config.yaml
num_hidden_layers: 13
num_key_value_heads: 1
norm_eps: 1e-05
positions: "rope"
qk_norm: false
init: "normal"
init_std_o: 0.00586
init_std_down: 0.00359
learning_rate: 0.00864
decay_shape: "linear"
batch_tokens: 65536
train_tokens: 357800000
dataset: "wikipedia_en"
Each number is 200 + 40 x the weight over its row's rms, rounded and kept within 0 to 999. Layers, rows and columns count from 0. The size before them is the row's rms in percent of the matrix's.

# up: layer 8 MLP up, 512x192, rms 0.132, rows 292-296, columns 96-191
# down: layer 8 MLP down (transposed), 512x192, rms 0.077, rows 292-296, columns 96-191
# gate: layer 8 MLP gate, 512x192, rms 0.124, rows 293-296, columns 96-191
up292,102,225,221,208,234,197,123,270,144,216,272,147,197,216,168,175,209,208,167,160,158,227,240,157,257,172,209,181,208,230,181,152,239,196,219,210,171,203,241,139,141,215,127,202,242,199,232,196,228,175,175,193,207,123,207,247,185,213,157,287,250,172,131,216,247,262,228,191,229,160,242,203,163,178,153,147,206,223,176,212,173,127,282,257,176,233,196,116,203,236,283,174,161,159,185,199,176
down292,103,225,224,206,191,210,165,206,160,190,276,263,120,208,215,211,236,270,166,195,193,208,192,245,187,229,191,246,169,188,280,140,151,224,166,195,167,191,234,159,144,184,210,213,197,167,159,158,224,279,186,176,218,184,143,177,214,253,167,212,259,319,199,202,177,260,148,160,182,240,116,180,181,200,200,197,154,135,200,204,289,233,218,254,268,173,136,166,215,232,212,108,193,283,215,191,147
gate293,092,179,172,335,153,202,226,313,258,229,171,170,166,255,261,181,209,198,189,216,195,169,211,190,188,238,185,156,166,211,199,185,220,241,191,233,215,231,221,162,173,126,175,205,238,223,261,220,132,195,206,174,213,220,175,134,214,182,272,184,107,221,216,176,202,202,120,278,231,250,279,219,201,197,250,199,252,162,151,208,245,188,143,199,163,145,209,165,211,203,189,224,201,170,176,180,235
up293,093,207,156,181,187,183,191,208,211,192,209,189,244,163,228,201,206,146,235,259,239,237,179,143,210,191,175,209,221,157,212,195,221,214,144,236,252,86,192,120,197,168,244,174,249,200,197,187,313,225,218,164,203,196,131,281,231,224,199,177,156,218,159,160,189,245,262,181,173,144,129,215,184,222,217,156,156,195,205,197,163,245,280,209,224,190,258,235,210,175,239,131,214,218,198,230,200
down293,097,189,246,149,185,148,203,190,176,172,229,117,210,146,119,190,223,194,290,251,208,202,201,210,207,216,205,82,187,188,253,166,214,286,156,199,203,247,206,198,205,209,140,233,232,129,118,185,236,237,146,217,215,272,215,257,191,223,193,245,206,190,188,189,164,170,119,215,189,202,225,198,242,158,231,163,196,190,243,198,183,199,231,253,204,138,174,235,212,209,220,189,226,247,248,196,142
gate294,107,227,283,159,183,142,178,217,194,143,167,169,156,166,292,191,161,255,204,136,225,189,213,252,276,229,244,237,201,221,250,283,243,140,270,189,238,208,216,176,173,244,150,266,133,206,234,104,232,240,198,207,145,256,190,253,146,227,177,193,198,151,234,215,161,177,207,222,219,199,156,215,180,173,197,177,173,255,232,201,230,187,200,193,202,338,225,148,201,195,219,184,193,181,212,235,193
up294,106,116,198,161,223,200,270,269,126,196,201,206,134,189,150,188,235,173,245,216,150,169,203,237,149,188,211,133,191,254,186,199,207,222,228,180,182,190,234,176,260,233,177,136,219,223,300,186,209,118,205,107,172,272,186,188,125,151,179,186,229,180,223,201,257,191,218,235,202,229,217,199,207,131,139,206,203,149,193,172,192,184,208,158,116,216,139,242,227,274,137,148,198,213,158,244,155
down294,100,225,196,182,188,228,165,106,184,191,245,153,208,159,264,207,156,192,217,204,181,195,188,192,214,213,239,166,177,181,134,139,145,203,254,181,144,263,152,279,125,197,152,126,256,142,110,221,165,228,260,137,224,186,267,193,200,175,298,205,131,149,197,209,191,215,223,205,209,177,170,294,208,213,195,151,153,212,185,114,193,165,180,196,232,116,215,223,148,165,198,237,217,207,172,172,232
gate295,102,152,230,198,193,104,219,131,171,279,189,200,167,187,204,191,206,224,198,224,175,207,178,143,230,212,174,315,181,211,184,153,202,214,241,196,236,225,190,271,206,234,245,214,234,176,189,165,243,182,236,200,225,239,237,194,204,98,200,205,173,255,204,261,282,160,209,138,170,178,200,189,229,199,206,241,280,149,179,141,200,150,103,212,176,216,116,174,259,203,205,180,192,132,205,239,182
up295,101,155,239,171,151,220,166,182,198,190,216,157,189,175,212,145,173,173,258,180,191,303,221,175,158,152,133,147,168,197,234,213,247,111,109,172,200,175,202,234,178,220,155,211,213,233,268,172,170,151,243,261,200,186,130,238,273,204,215,272,187,185,197,211,157,187,229,230,212,183,214,190,191,211,172,210,194,194,262,220,183,201,190,152,267,236,146,251,186,185,211,151,236,199,195,118,210
down295,099,205,154,184,225,234,273,232,257,180,191,250,254,243,158,201,223,188,188,207,191,239,245,204,192,153,151,145,232,134,188,174,179,216,193,149,263,166,251,240,161,188,182,235,144,146,192,191,202,207,208,188,158,211,160,253,262,211,215,250,220,207,232,154,254,185,129,258,162,204,153,203,175,236,204,164,111,162,174,180,216,221,239,260,209,218,209,140,155,205,194,154,141,189,204,148,166
gate296,097,198,148,195,191,236,197,218,221,167,231,189,191,238,186,207,198,175,207,200,273,167,192,147,206,162,254,207,194,171,123,226,213,204,227,222,208,262,203,167,226,188,247,193,225,198,238,190,171,244,162,242,181,225,177,196,152,186,219,211,236,183,271,157,154,192,229,234,157,131,223,295,164,156,256,158,237,159,175,149,191,196,239,201,276,172,173,228,168,233,133,248,166,199,183,222,127
up296,094,202,154,212,205,124,224,248,221,156,182,161,245,252,204,183,191,170,164,189,237,163,228,217,223,120,197,206,180,141,174,213,247,167,211,170,224,112,191,201,141,182,273,227,178,174,213,182,176,162,187,130,198,224,239,196,237,227,229,191,239,202,160,175,223,244,253,218,218,185,214,215,227,179,176,248,145,131,196,161,198,204,272,250,214,126,180,221,196,193,225,179,226,220,189,183,207
down296,096,183,151,199,140,232,220,156,241,222,227,189,206,222,129,233,239,157,258,252,202,161,207,269,162,178,204,196,151,248,201,186,169,197,155,210,196,212,153,274,262,239,156,159,257,216,170,255,211,209,174,232,172,249,192,176,194,268,211,178,183,135,202,171,250,199,168,183,190,173,251,193,163,216,188,268,249,164,170,281,157,139,257,174,183,190,118,259,169,192,148,266,136,207,191,199,233